From a checkpoint of a small transformer trained on Wikipedia: embeddings untied during training.
Each number is 500 + 50 x the weight over the matrix's rms, rounded and kept within 0 to 999. Layers, rows and columns count from 0. Numbers have three digits each.

# q: layer 13 attention query, 64x64, rms 0.232, rows 0-63, columns 0-63
# k: layer 13 attention key, 64x64, rms 0.232, rows 0-63, columns 0-63
# v: layer 13 attention value, 64x64, rms 0.242, rows 0-35, columns 0-63
# o: layer 13 attention output (transposed), 64x64, rms 0.26, rows 0-35, columns 0-63
q0:573492492509498490522582459556467404493447485473530441483500468487495478470469496530520437504492522552470537530476571468541406484544518528591539455507546526484494519507490482522501505553465467
k0:640489589507544534425548571561582413568458433449512456536477504513492504431498505617484375497477513570413471589443578484574427451535447612676597581477518575496440570523542492516379455424455465
q1:693553479548516515497633493466542385567424473502512480535444461559435476428420505584477378569486478601477516450459580470580512476510435611672685572451544516463441653544504440548468541474474455
k1:699470511522446548478629519537548398561442438459506412575459515517560548454468463568514319508462486604469521507426580517539441477521468574708646559489527565476469546539490472542386445509455493
q2:515529591478523451544512510508462529502510477487453441531484492512517526463482508483519460499506511546488470471497479514554510519509507510556523500442503459486531463511510487514467501549515463
k2:495532534500492454548508503500516531517502486539493446504540518491545494499481532526523498482524477481530480511489577507501517508566543529528507503466492495519588467502520473522475520515511513
q3:383493579462493459505367528473474584442588483537469531506551526444486485591561534446478701409483534357443516540531458502460583572466609430348356455443418493477632405476477556487556505508566562
k3:366506544466533429552390542489488579444543552561477485445523515521463457565489541427478636468507484317546451481521519463446581600541547460372359459461440483525672426430521519459560547471523515
q4:542499428563487553486558440495557465565444524494527512506487506536523542462479413485435419573507464635604432434492491499498464455527430509541545508538557534467439578524454457472457468499506478
k4:543489457507461526470534482494502470520469499494494502532462492506572522479498451513495429540490508626479502412503424493485471495492471469536522489504523478504414528555467496529496496547508523
q5:381358489450559555454403562422530695465576559497527574471527497500462455606539509400502634440444549458461533531500482372436546534467525476417375456567449490446551401508549612475546488392532606
k5:334428525476546509546358498452504602425555559523464495476467492500490424563489491444506661484497488396446441562496477418464563562522547469387365429502489410492571414466498607520586538504528589
q6:627588508562466486527602461541493379543409460482478469525475489532533534364452473563498384548550439573533464463491509625566474462544473546644604516436563544515448565511481425529472539567474375
k6:696551475507484503465645525538519391561465461451482465558429476520491594443510485555515315517513523603513528461500493560533425484509480556626609541500502599483389576522516421495395436535443458
q7:398467503470553521413447579473511577427582534473509555479509441471500501516522569483558525475526510439444553535494466375527569523481522516436411489559491461553514450510591566547515541472539556
k7:443486580514523440551483521443518534493544509529476488513533486503441490494520550505537548460548453468555432563538519418526446497527530532496389488481495484513573487485577502461516500501522485
q8:539567495558456499498576417511499421520503523515508507536479517536467508439511525550525449527506491525476475494452546536561511460532518567561586528484532513518481538549502501516514514526477424
k8:610516522570463517462625433510468444548460503483508478554486516544500544438527519532507383476512496545549508478491536539546413455525506564605535552468457549501502537514488450472471473514475427
q9:567521459438450449563493447533464445534441466538507486495481565500552501518452412526435481514466514555582464415519489643456433488497428439500575521478488541453447557453448436477457451548504480
k9:484505417451473556420477474531492507462518479504529544459519497476597490499482508491473535523449517472450542435457443540454600480462431424452557456568542490474444494537467555518507556509498531
q10:463426457467546508484535524518504454476492553507490486519471469484553544471456570511554413515530529595540463499494463462502454458489425590456458563547457406513444482503563538498489460502532498
k10:464415482498528487448526441476541514492516520525567434530527478486588481421512574517587483481497453487479488567527503425515442442500478570464455555507500456477486507554529577518548542519578475
q11:550420491493472483565451499566459562461488458477495501482527505495487461549559482516534462488500474481482524555493480544511516495458507471540553443511533503519501450501501522501498508394486493
k11:561429463413537495558499495526442519472551546404514562505474468516508544569553448546453483523521524480428595496526532535548572519455516487488547482512487511552521436476444416495520440447526461
q12:527614517497491459491449501467506487549542478517557541480486543496420484523479436533433605543469498448428519383527501556428503550475485449478503479443503545495491606426395422501493497532497505
k12:502600526578449499426500552497507474510450450558480522409550579492403510498520487465458528514498448494559492414446433515496517449487433486558526452488490514462499586452486505483457495398480488
q13:519515474509455509527548462517506580515496486484479522503500547532480541513576386469477526526567488538518485569516495554527571439503571482543502489462585499537489497543563539501499486484548468
k13:505505429499445441513503459449500513466550517498463527528509435553493526500533481483480455506584555538485524446523491554521583515523557451517429488483533440499598469561557461484525472554493501
q14:513534485434450447429532424540497513495494522508506533485497525514563530491511442527508515479517508499581473388486481521522543433503430482479535504525536530559467503490485484543453469547548475
k14:515502451448446580454500477466456507476535491482489570487528479494617578481474491532492542482565485530493468392451431478481564450548493452502502526553500497517523499525526506515522458561505458
q15:545546493469433469487458476480513485490494501498470547507546500472586525518475442459459556457527467504573518386519443517479525478496425526436464521489499529505491546469486467512460454490547491
k15:519520531488484495423513519525466435471505581462561526515486499524592552514464484455449513451525498497468524373512446477482507450545389536417442533500437568538484519511479400478502458486504469
q16:387528569530392488587470417545375545465566550521511545464552594454522513550589495428509565432487502440550518509503388546420476483505610379310390427540516517524578352466457546436504475535469567
k16:373477497496497462550425488509420576450522509518522570459488479475497467478527490447493608499541520418494463464547456489485515532496531442378441473495526434543514447465503519452578533533531525
q17:496534436526470513511537473506528448493499512508533536490529521497459499525520459531458547493505521462486581548504536509454471475489525513488479494518501518514480562485505469474505497500478533
k17:553461481531506536441515487528498442513470494485546578521452502527418521442515442498469474484513534578489505515474444485520432431456462512517515568499511509450451546518483489466485458436502463
q18:714583546518489504573617460486503376540425461488518456515473465566487478421408500550488322619486466647473498448466549514592500465493425576628662548465529491513440662520520423559473553488418426
k18:716503473501467529470660504556527373552440468465557458586418508551495561452488475544522320490500518628493568471448533491565398393489436576672648592511519605447417577530501407491413440454443445
q19:594603587476470446589589494558440395513468466477459398554472481526559544374422552506516372537540504582512501453467561511557490475537489571595568540449497479525513537522537434508479519610475446
k19:627537540510475484491624506514527438565470487493552460555499508522521550414469555515514400477497518565563554510487599556543439461538472592580603586482513580496513538531538395469463473504497478
q20:339355452501557555394366555409550687468585576508523596467536494497442468610576494437515657430477516439485495549536438430443567548477528448372348450550447508444541388490523626484573489397564583
k20:301428497476540496537347493445514613410550536538426476477490477515485420563522497460520658494526433344458387537528441401453559595536557445380306420493493377479578422464531647537588551518538568
q21:425448516466554487466422552503467567434574522481511555495492478483476443528524586535593553450475535369387576524511512433489517553483534501463452497535462437540522402495570543538550516465501534
k21:422487541501528500526452484501506552458534512509495502483522498479434457508528549511521604474521470391502470597513545435523503495512544529482458487523516498492562445472520520491538501443518481
q22:602562497527433506553592428525494419559433459528501424519478524525508525494480453507429469537491491557556465462492539572500458457521484492562571517465513525492491592504418418479464490547478470
k22:579509444505469536452531480528475447516479486485535515482487500503531522492474474496478451516468550585472549445449479555471519482496483472516569528502490510498443544533462502508473501541493507
q23:550538514553503460496572495526547391503456460507458403531492503515511506369492532518519411545537456554522421511485515545603494444528475563564532516439532482556500533547484474511512522553496419
k23:655483499527504496489619552520530435554483525523457413564400503564518546449483494548561381539478504581567504483558534536535406498499475572575559592437434516528457536471503434508467454503509464
q24:685599489602463470550658428554526314591379453497473367550438523546490566366472430560446338577575437645612398474493577616574433381587482538685692558442594543544450596565456393503455508598484377
k24:722499440518477472420633517481543376574434439506483378539474487541531568385493453551523313555511463672561509414507497583517434471524477533662631533477509470518409547561524450499452458596498470
q25:364489461443485458422460466480574530460580573534470530503527501454483541531556525493489568493535513435543430575536452498485533516545565459330378531491491404542547439488541543498536459557622541
k25:303538392526413487511412412518501587407529554587477533485580477505552452505496575456521569499509474381541397423573506529451579522556543451374432504513513449513604440510521482541617594562571510
q26:444472468506519521478552541546547503509516540471464447539486456515478511427500565491522525513549506513522462565533561419519466487541513520507420576523456418600487493577556516476554471524524509
k26:472517453530503514476511467521560539479518525495490464470495443503435466459507556479547520522519513467514488580553530481517467505517556530495494575515535425492461521566539550517555485566552595
q27:526517429461439507385480445563488470467538528463491533491481425455558542518517495564528493494577463508527473394496463533551495498531492467482539480551585479555476500512496459567456498551600480
k27:515499432403453452441500448460467505496568479426530536477586426453530547520591530559502526498603458441491496406506478417482503461534546508543506491564542491525514527584589496539497504581552439
q28:459495504516526531514617480482567514503473493516492495509509500539456524475511496472483487530518531576494501613520546507513528457499585496515457511500498478498478505515557521487538528533489494
k28:475466457559495519521541452439549510463489494545446501541482476567441491475507563477526475508509501532558450548523506534470487534527577459512418505485543399405516481541570561461526516582483525
q29:535402511529520569582523539547430577506467466453546465496474529532464486547557498494552495497500530492414581576471543500461493501450520509585510452548454498504476451508514552481527507380434524
k29:544415497505556529569502447441514543505544475463550533500487472484432524506552474542512501482529553529393597640482547526552546541478546490517519492519524446453525480505503568468493455457523485
q30:538649529514421447441421492424508412494515505522459545495561462454517517533494480465414564466543429451558504438521460486503530515565511451432490507470515556519566557457444420527472511574541549
k30:494596577520457437457467565546461416491468547497547520486538518494501508551454480435432491453503485476538453357518493488441497484566413492441490504495453610599479543479458349472485528510440483
q31:499472468548528573464513518500451522516512511470515487495496451500456484510520528541511488522503489472421516521489528457516462561536570464566530481537529501465502489518497499520511534497466518
k31:502534501487517434542495474470521538544509428488502483479530476447386460528575503556509504511527512485467483585482538449504459550510595485585526452532591495460470503513547592518432527546485544
v0:524452532382493406447512607558494540452533544538524476511512486482529512508586486480451525494440524532430597484483393473516539477482612471492476528491470513593493537551471480498523408529510485
o0:529394498490568542466421425440540455526537504433595512468513426507447487590510538461451545538423556508399516375463521406465506527458478491371542525581436462493464562551504533521544426519559527
v1:496382462544536532493437481464491416469572523443522550455534584544437552561457451444547501461553476498540473577513456529514534499465545533538481460520482488390453489566516532521497498449631416
o1:467529462460509561400611585468560550511543509438502505507538414501403484534577455587496519489574497467518597599493538474540489552519553525589504552527580485602536511495553513517483473422456551
v2:481483490487607527496441422564506495538436433567544455474588488473570459485465508549520465493454434525544483524465488528543467555553429385488502518445549466451472486469467523445466551468508441
o2:379480534551502454424493506548484559519443428521438458537456533450603455374498502483519473559512462427544373502528442556537468459488470522563488493393534500469453448492551607527438445545418414
v3:525459502492386447414517435611493567537473537493469483541512485530504594559542457547512508417418525526508382491507548419512523510550535497511429587544487503449575414481437468497495476440497485
o3:609436461589524531526536456525552448447483507483549464413472429384550577460420395602386562481499537498542592482566575476418342540484466507533501540523459455441483459479495479464469330469526485
v4:492574387507535387487499461479531550567485504596500457526419423559563511493542540564446514538440636513471510484455481503510525502468452505475516472461492558544474479513553475492435494574472517
o4:540437511419488510565491424477495542472549480574504585504447439483576564463441587525512457515397570505506476443460453576439523423493523527552464397482411502416463593474484520501501553610561493
v5:484465489501496491484539496453487478467531465490494512470534505445393536407495413450430539461445484480575402525555503556511546460510394499478501552497459443537526544523577549488536567529520455
o5:511614479458477483388547521539562457503469583536453520525542506497538501472485542495482563449592490492611444485511430514558481513534507449376442599492545468618548525513573538514456478568509465
v6:487457506505444525417519511403526533408549581531424533544420451591472475510474382571498496543394502495543443462448490502509550452471506501517483559545506558539504485441490400555560433503528476
o6:573570455645472583443468474516557433522564507523485586483511463443499511622535501605456573454519463490488541429529549470453508559492479481437523528529476507416499605489424429574531523481515505
v7:530577455523478518555420514382575529524544395508407461503474504494456459474480464527603523529510594480555497608523384571505525531509557473458568476483536470549527463398550463529506436537455500
o7:646535506446487479483464517384523548517539475578456609559506450446508509568475517478505453541472472477497580508522525584466573559519548483424485446383546531391507557464432483525566649512536506
v8:519378525486440322441475422547406472518525446383503529502537517447442454537493489474513499469445639441457577463486567476530562503564511525490500542447435369455455493504483497593447511532536531
o8:528477518416458501484570471504573461380495438525512444470474456419552504460466470536394553438454563483476568527499447588494456540456578440344494518555562514560521515531532465585471454603542496
v9:259602442510449615502499420512365636409541583573477646430543489464507434533532519508475650505452518313448524547511419501493631595453443416332378465559456416519552453535497540514548569460575584
o9:364507495497524480493520527521506492518482503509481466516502517506492498481488523501504471521497501513506454497532526551538478491502513503486488513487504518503497506494500477504492520529493482
v10:511445467533523510497517458457543529497508508473521443469492463554516518470455487431470522478497493514469482442587452521486490436526447478454525448540598506493480420485500526461549548453492498
o10:451534435456504483424434530540493542491496533510510521539488491491597533440491550505575525549567467515590506515563503468535487511592445526468432454503470495486503458498495489484519498537574453
v11:476481414497487474487511469483513440499645439418498556530426425649501532485523515463511535547500493488410540489472480542540586454489485535510529490473568408486504521565500453537418396461544508
o11:414541445350404572494429438553489403475547485497511573534473416488529615549550556535501487499502476488453662488434445576513469517499509472552533458456524503510513611503560441536426542502539482
v12:494444479547578477420499453407473573433550513544502494448505504574460438464601483475626460615513395525497578520497470559642508500575485502463488466411533511578489562511488494575570365474556424
o12:453509494548464553315404459440541450572607431533500505571532512517498462563559588558511512535533370444433507468495381603518569542446548478449568524436552484488490582587557515510602567572484467
v13:495452489567452516551522459433467476549434442538429524507448521484471452499399536505501490501442544483551526492425592475466567467548444563467552520468502554574496563454461533574445551562558547
o13:548618538435443455508577496528490510482468455587458517476518612565573485510441468483458479453477523457594508525482390570477538479435515461423469454492561548473551549479470512547483569600439510
v14:476471460494502506501609536481537556526464518502502505545450539485535501525491482455449573626489504496491556401501436512365562555466506456496526537522476458573415523470435535435577499564486544
o14:444474529499518567508447448463463524539529510520483477566519522558513530548485566332426518500455591599642474459484559437504542419479517476363448476504438553451513491583450505424525487520531558
v15:475595488465437502521503459534512475506487487480449486469377430478582564483341565543481464528536434495464471578544576526531539537585471544464520474469622568489475461524537494481445437525431550
o15:539491531471411453568425503548407454470452450483497553476456522508685604392514504511586427465516417470469540510478502543414482473571350505545433375446575489485525415471493510453490592439526484
v16:474428505466548492525481515506502452566488445501506532593541450560471550519577472478489522553503528483483511518401499499516539563453555440560513556459439519586540570431470452550378493503533527
o16:446505510442480550572531432526526483516533403539516507497544512492410452584495470451402487474452570514497474487439495532474467505399592439604575497429485521443510640447524498535398471523366483
v17:508434563389457407463501515558429524420505461519440461512440557532519502498475467520392522470494542504466583477543505538481503433411461459487538475519449579495393470503510477510443484519510458
o17:540433459495493535465495536519520529461514526457557513468486460470613515516472512447494501450464514561469502379407481430496526495547494517342500429609535478540495505535489507573504466620572530
v18:501416588475566449565455507461508460507521546456506480510512431382526464466480467517484469468422466504505474503527537489521471521525458554514457561526559532542598446461525482447440585531446511
o18:427594507502507415537491521595558484457427471515460476474521510463530479452490472579523522449538478438483382538571477475476471497497433443507456480490477478466470470435546470569441427476456454
v19:495496520494452430531537523525459472491416460470555516481438506469431524477544557445413497558541372475526515523537550464530485512556455481489482573541521476594550547506537517416500559503495535
o19:394567541439488521531453481581474395516475515487492453501545579557533535427466468410511575484574458517567352465471442553535496441482450433440493494489549497570569459542511499442482449478484450
v20:499580489589622461563526494443586519518515478485503471534538492484420604470617575465501512464573557498526562621433398491457555511489460486493499539402538538511554544505615569487478526504503469
o20:531557506325548519532443475393473541555555565586505573563572512565364476472450614541560478546475509499491486502484486511501507459430552553572494541399463434473477584468617608435458508460439527
v21:483514499547461607488534512458451468527581500602469552509505462550443488479444492516602511540523479473536452513448617470518521427498506493524535526533526548580553599460440447543489552507504458
o21:588644478579444471485556489575451450522447520510493486463523590560433461577534463519444481504527434419544448500497490583535543523446489474558545487442526559505522578427496447557480550514416470
v22:515437463442579554546467559474432493561566424559480466464451495487545534466529444474468509472463529553553559429440503427560520413468493485503563447548493572581530431544439502519393519588532445
o22:486512430428495435419539546540541602452447489500526558456503481555563518554491498439450415501492512467530420472482413490480499472479535487537543403554520523481464567438490551561479537627510515
v23:529555478565437586459496474391473505491516564472503522522520511523470467530421470509520544530496578471571513582419555509501544479495597546522531464495446517504454558471521550508534545474515483
o23:679543522481489528490646504421463491544484472507492516499520525511374451554560503516517497423506526491497554529520584508506531554459603536553532499525547573517531545500447459539597535502492546
v24:519450457534488531545504507431533494596430489476382506474494556541471606541494454494405516451501454550593465501452435410384535492517528518482455559525487571534495431507490553489481473567574568
o24:546528453432507525500497528426571600515516525554509600509550483571533568522429386450448514469483574526703543513515519395402468454522466500539444544527522501438532544494470568426485502455493584
v25:523492451528488432528527569475478467465488481499564510513452481587505547565610513391482528450507497491517551539424513512534482504436556593527433448453450526459470531611487507465398491441495529
o25:402484485357500579613528504515517435557522493434568535501528483564396525522536497579517501512509565509457556487432475475515468499443597517651592489534506484560552592533511518492502487489510530
v26:503449572492445459494489490521548526549488399439516502506442514620499405501450464444461526576481394496532431524554522471514469531553582509481515432528575506428459490487502492395442464458493504
o26:476515496470455544595385496569476481497475419449448483545461496425624549504538435480533501489569443495600547492473463544517469512511452425517490447472588527508550449540427460488529466516521440
v27:544525558493485408499513569476491444502519532574494532401411514426445429486527508410571506554555460501592448491443491434442420467500568480518482513591518460557556441444482490515563493443438539
o27:526596486554551542559476566503503421495500535455463483486513496551437463520506428505456514577540504485521392494546571502546570558496448473477527571510509546480523526530438434498578568411489482
v28:533572436465477535520507464433419540593520593502443467510576529477528522549494484536455568543517599475527520512523561545537485461440552524516521440553381508463499518540462572477545520548438504
o28:693398478515503459471654502427494596512504492504536503482479449526443495519499509400492460423447559582532501548501513474440515526514596543526501454556478583538463473508494430489599517562585551
v29:471485433485532501569537506476501537579399443508470490544562616514496547600497484435527522640512473495548433427498507478487470617474515458525524483511454496506475502451419523539556495493509520
o29:479434550552503559510539502479483608562541423539474423508472538527504471547498453346400474511492560608664497570498493531458502471456598442511469469462531550445516481523453485380538543499457519
v30:495437492561422473439499378484513559483479504518544471560478449509501435533491491487546497586430537492506455524495552550495500514528484482479517536370539528549487508432599486550494515485450498
o30:552534570527456538517482441491507394498546392559458465538491535409574507472495521556479520467523471493518512484492511598503513529457523481421458481422499484436489573489483461505509474599503442
v31:509494633446649526613470569516479471484511479449480466532558418480513503457525496504505442536603535469516415534489536538597449578548576457526494418445514520521543420502512503540472517449429492
o31:449474490552508422565468536544482543455460394471521468476499541467464413507568521494599441491529462492398429589507553549458459560459566466662544490458521505446528461388554515495496565484437401
q32:514486501512520514509502489507511483503519513490506499524463505483502517504504524474480525509486494501529482482511516506501484495487521502491485513511481496475534489509473500469525494495529497
k32:537470467578473494477562453496492506525487541514568454557444563509551526504497550518482511444486496508542553527468603518462481462601516570474474495531507528515502484526485523482580485514513518
q33:506494498482512502526501489502508507514514489503530465515511506499471508502495496494505504505482500519525497489530522514505493517482496499497502507490505475479522507495488507488524502500497525
k33:498501507500495486508483495516491489504490494496497493504510502490480507483497485493505514503499494483509487495528491508520483507495494478506520513483509488491511493490483500487520489492506508
q34:535513504498521477490499524492524468500499500490474473478517507499513501518471496487480532515499507495526485467544515476507519513495487470505504505507469490496497493499461488502500493537523473
k34:525503504511510492489517469487515485525504501507501470491524530504521505481494502480481552508518491501549483513535525468522484511527496497521511520505461501500477466515454512463522491540500447
q35:519509512483505489495473495500492469526490530512493472512488526484528522480483525476491511486504513487539496510502505529486523475496483520475484508497499522508503485505507517469511484500519506
k35:490475492502514505500512483509512488522495526505528458518471528504521525509486507480474503494511522541537505519491556531490515478510507546498518511522461521509473490520490499470526480497514519
q36:482500494457481453517494479479514465505490496513491466488513493474485500462485496505501525499481511554501489483522499513480507500521500507519510503495503525490449516509502455499535497514506496
k36:513488526481498453508496478489490491508482489503501449495522501460475489468490509494512547487464504514521474498545476491499488520488519514483533508473503503488471488495490490491540480499511453
q37:508521527551497519483494471503493535496497494496500528547492537511506489497517528478482507478498498452528514503459487552493526507524506497462516519513522565490478479509484496522496506541502518
k37:526517520550497549474520455497492525508500518491501514519492522477503494501483531512488542474469512457491528524468532500484497521518503510495503526496490523484485486512511520496480498487497503
q38:497472488535427529471541388468473576479497505564524510535531538470504481562509532488506566464457516499438535496488447466416514502503485500518522462530523528532492519511522532513524528539467504
k38:503497498468447525485479442477491514474507482521494523486507510453475465529516502543534534498487497495423488491500413478454507500472475474518505475484555543525494532488550495519501515511476472
q39:554498494453530479495485540458485455509501496473499498443489415494489475506452468517489468553483510506499445454576537442509516498456446462505559446525470459479471532468507466520457500435440535
k39:517476488459514474523507527450468494511506501469511475491500478542482488519433498452483476511490507572546444464546553429493525474481448492514547472537459515481436499489493483515503494453501568
q40:456539464447528451476469537552500433503459536500528403474487480519527541433468486534524492617537483482518423460575533508565433457496466479498525478461507477546456520448456426479517469492509431
k40:457572424532459476477512468453520504530479536535511457525502544518520559462465529591540470561553437519508512462513523552537479444543476547543539496446534500565499532460507473513537479551463442
q41:518525483478526463579382536460484429538523472488422515433508491428413470527510413521551527534533505395447495492517538558506533571470437445526507509455519487447510512444562483531471568518445461
k41:462531510448506490630422502469482465506517431558413570440577472445415430579507466499589583569424556433384480480470492548472636592391456398486447495434487497395487608496592507570437644487466524
q42:552568516506507583479551637421509408506439562538489636385517524344343482507360464447425548434531516468558400466481493471427522440422523544541548467701387548583505513460494568497552680526422579
k42:535552501485475576562583587420525388517470513505480645362519528373319485521362463428501563452561508419564416468458501498471553436445516565488523517683472543575533470507506541538508648566446587
q43:519453559474346337427572524407481491560474397565466494579497511513562546502608446366387657495477578472509585422458536535420552467498541489425503485453474526652598545515477486422419453593492549
k43:568435578465388369475568517416469488583465373570508487581494502488559541467583457353387659539463572523539564413453544526465547465485551478388502471444505563668577545499430479445433437580501520
q44:538570507463588585567531629475476501449562548359628548563517466530542598552523566435485557497680511503443644556407555425541496479510587615542471454569430483494427579650576587490521432402573633
k44:554572512445591630582525605501414469430565540363613572484562436518460558552542560443465574489657527488400645556441593403588521509476591573551462452591428493507438619618568566552513479360496623
q45:467546663456433400417473541600380416438523456418610512424426419428463424461463530485463477483559311437418457511586541518580413537558446500445520475481632477569491531531565445422436561499394499
k45:462527647513418410388505519624378403425463459413628455433427443413537412423440569499523516458563304497396451499562540569525436531602411511431475444478627489566506526537552424449423565522393515
q46:438461510582482459518556359455485501540479497498570516594687623460413524548561532397581465467615401493576416594477560509519496542553561546501445549418455455395550582568565565451477588512594468
k46:488435528560514452504536433464516480550468506464525520621661652437427562544561454344559435463672380493630432601488506492565480545548577550500455597409437410406551521568564578411485545509618406
q47:520364404343655497490573468638438555588459502451551399393537473401640631432465511492381461438512586616499527440500575346515495462449418526440505482590401480515503429513502674392429597575535544
k47:531341400366661485482532483640401559601416503460553390388538468373644624394458513528365461440546596559532498488503533395508501431488431536441508495593454516525493411528488667420433571626527516
q48:487492469521473534487518471486472532491517503505536482489497488525472481531504519517519494494471513529465515488484518478497490517500503515513520487513508503479495512483476491514508512498475521
k48:483523526466488492516463515509486478483503474495493517466509462494449483509503494505523512513488510508474468479520432508529508525423505460505501509473526486466515510475519493511479503480496470
q49:479516493492481522491511499502488514488487512520518533479522480504508503515512463522493467481527478518468518521476451501507513483497495526499498476510515488556482509474528506523478506488491517
k49:466544522481492525514483528513506497459526502496470561481538462515520493528509459493493444510514499492435497481465417503510524505439491481518491472511503496522509532469521494541430524491482537
q50:525497503525516510501477502503492502521497507487505479525473529496512506502504530475493506501512503451537501503495522501495509497512487496489486517490501516475538484508494527468498489512501492
k50:500484485525502514493516497499495511518475517498530479504466522490511511517497513493494486489507518508539528513490557504499486494533485520500501509509490522498497479503481512466514483508490508
q51:483497493517458529483495432484461525508480495509533503518505512504461468506520530520515524499452513480480517526507496501488494526504508498522528519477512524488477523510494525489517516484440514
k51:501499504439475464510454501491487498479482478503487508480493494474456471502522492522519509499479499503488496494522440507488499494470502469490518508472541488487495517483521504521502507500494492
q52:514483483498500487501484512494500490498482513487493478504492510490527512498487491480487525486517502469530494490491517493488514467514477497513476525518491531516488481520507500488526469530532513
k52:497485478497491494494525478467522510527491519513530465488491537513511527512501498501486508491516505529538523540478544524498506465540510551511502498503484555518463488518501507473559478533485499
q53:522489473446549480518469585502503481512508507462511465483457478535478524498485491488480468524538494508557475528506523456537505467513482516506528511526491485513480497470492479497498486471511540
k53:523478481496511457513505545508508521532495500494523438500459502545519529520483489445460455486518511496577493507494565492502541498523469535481537486526482514527477474469478507530530489509521565
q54:502526551569509521489514488483515549498503525533486571583506552497537504494495510465480501466497496452524544501476441580492523501546542510450492533525464532494497464536491522493501494570527489
k54:532501513577520535467529467485499529505493535515490527570480555488532512516492529490463513467502507442494533507480504497468495507544503519491483511551467527510513470500512510506493495518516516
q55:468569493518509461523508464580475468486476500522474555487554497456524520452538442563534558512529461427464523544497474516507494514503512481495510508464508383542559507502505501491446524520461462
k55:463552504519487490533500484518467478480496499502481576463511441487554490478504456539534490532482483479420518486515485511503512507486500457501507477492489425506517527488492481509402519494411522
q56:526421572431564468481508593558511499495487449500556472474503459544541450531498465370461515495433587559532513527507493402489524510488502464464469445515436524480467497509415521518473488452496527
k56:500490540443515468488478528540477496496491496526529498457541452535546475492509468435520536575453548500504451453555431477504511500471467449464497419490491507499482504489434487490470500505474454
q57:430530488646374590431583450455526601403523600497481590516455550506585520488469526565494510435534426421548530554433387469482446434549583602374468497568600507562549393483501486505501406483562536
k57:483580478550445565484455513443526483469509578455412584471438502495561524495473453508548518508557466408484509479497432508512500495510499544474492487513547498513529421453499477491472450492501483
q58:534456597486579559388490524581451599438539654579531463592540503458591458480573628525421508477423449596487460480476488463438450529452495428553474489515392548491455522452479529410636510346520436
k58:509494587522580582388511568565444524436500659568516503538552530447528464472519604479399524454466429555543389476481489437419454495470508428557466517601378589543487501448471581400612553345496480
q59:488485377476470385333475450546577455436588581369497550453426441528524604504577520583481486400501569507437495527607514574467464423456456566527515555550492444351482418666614424371519449442516466
k59:466488382475442385319464473518553416445578551394517577475401394537524616507597485566470459417490582493407520494593525584451511406480463533513509547539486457408483451644591408395469439447515531
q60:464536499471492480600523552518634485633425425424535490630403502541543597513451586462509480609497461585481427455522454447380400586480553517469439548468502475406463467496521573355502464456501641
k60:486549486431487499616506563502633496617456445403550511645452502497550647504445597439486491592499473572489442446501445467379420539483579538444401543486519472389465455525512611349514430436529630
q61:536478439398449607516512465509467509451543408441408446478466536587545556556498432376374555574550423514494497431650485574548508484455570419522549367594461504514431450650382548452586460551546412
k61:514443436419446628514477460503423541449548397399462421502456541588519573566487412379353521586573418552498464465663471559539462472442575422545562343602490516504388459627378555405570453562555411
q62:503640487552579559566517455375537483478612432588480459464463436543461576303518651432561493517531428497587584525459435485492536412505323473455465541467564510556507533589628527337516511487495487
k62:497699502508584530581510484384533475477564434590485464476455476555449593312507637393561485528563417450583557544457405520518571408507322481484528526458524489584506527557614543335499537481505471
q63:494451397454485485419595562552463405456514520517606554442488445518409560504521359456422560544401465565571545414530502430417519461422460472502510646477373426560435623512331468475573437456638549
k63:476460452493496535447588518570477375456542519517583576499510478525434587512549394416399560514440428540571545402479492463436503442430493481462485690483416432572523630537353456477558396454676550
v32:491427466343498473508431572487478465541475444441567517474464468447482510542437474490450490483587544489417466543577517520460531534450548535462485531520463544425478511483472476530424522502508567
o32:595497498627518478514487432489492553447545527543518506494512471514497513475519465576483495570489498488550509534460502477475473466501479444507473450487527533545503539538511550479595485554479476
v33:504436444576585594537521396481474561541425519605476482570585588454514497517469508549548452544519534499567472487400531510499486545556495483539500492432411551562527496404431548593539481533547479
o33:411547534443450432453484587472538355457581487439564456451440429522445471455490457519446532469505525525472505527555573500449548475534512511457458479551554488446482513557511523448479533438427532
v34:534573550374551531548469544539541477458527546377483469507546483498534517448545523483517451510613477500525461515653463539617407525499583526502483472529517464406432436556517467494622500448490461
o34:456501520515472486511543483467507539543474461567469542470506538513506472539503476486497483469452468508419572531427472455457556469552477459480470465484518440556563513464510521510405539520524501
v35:548524580385509535560364650464487439475597547413454472468474478409462458444368494431467504587520446477469468529563510503532483496566496446514529431577538609570462539458486439586509515487419451
o35:514447475560510488479584401532508557463485468505531563484488544606534530517559487533492542429509519504526511496441476476473559485513476486466474515481462546485526457536469561462484511496545540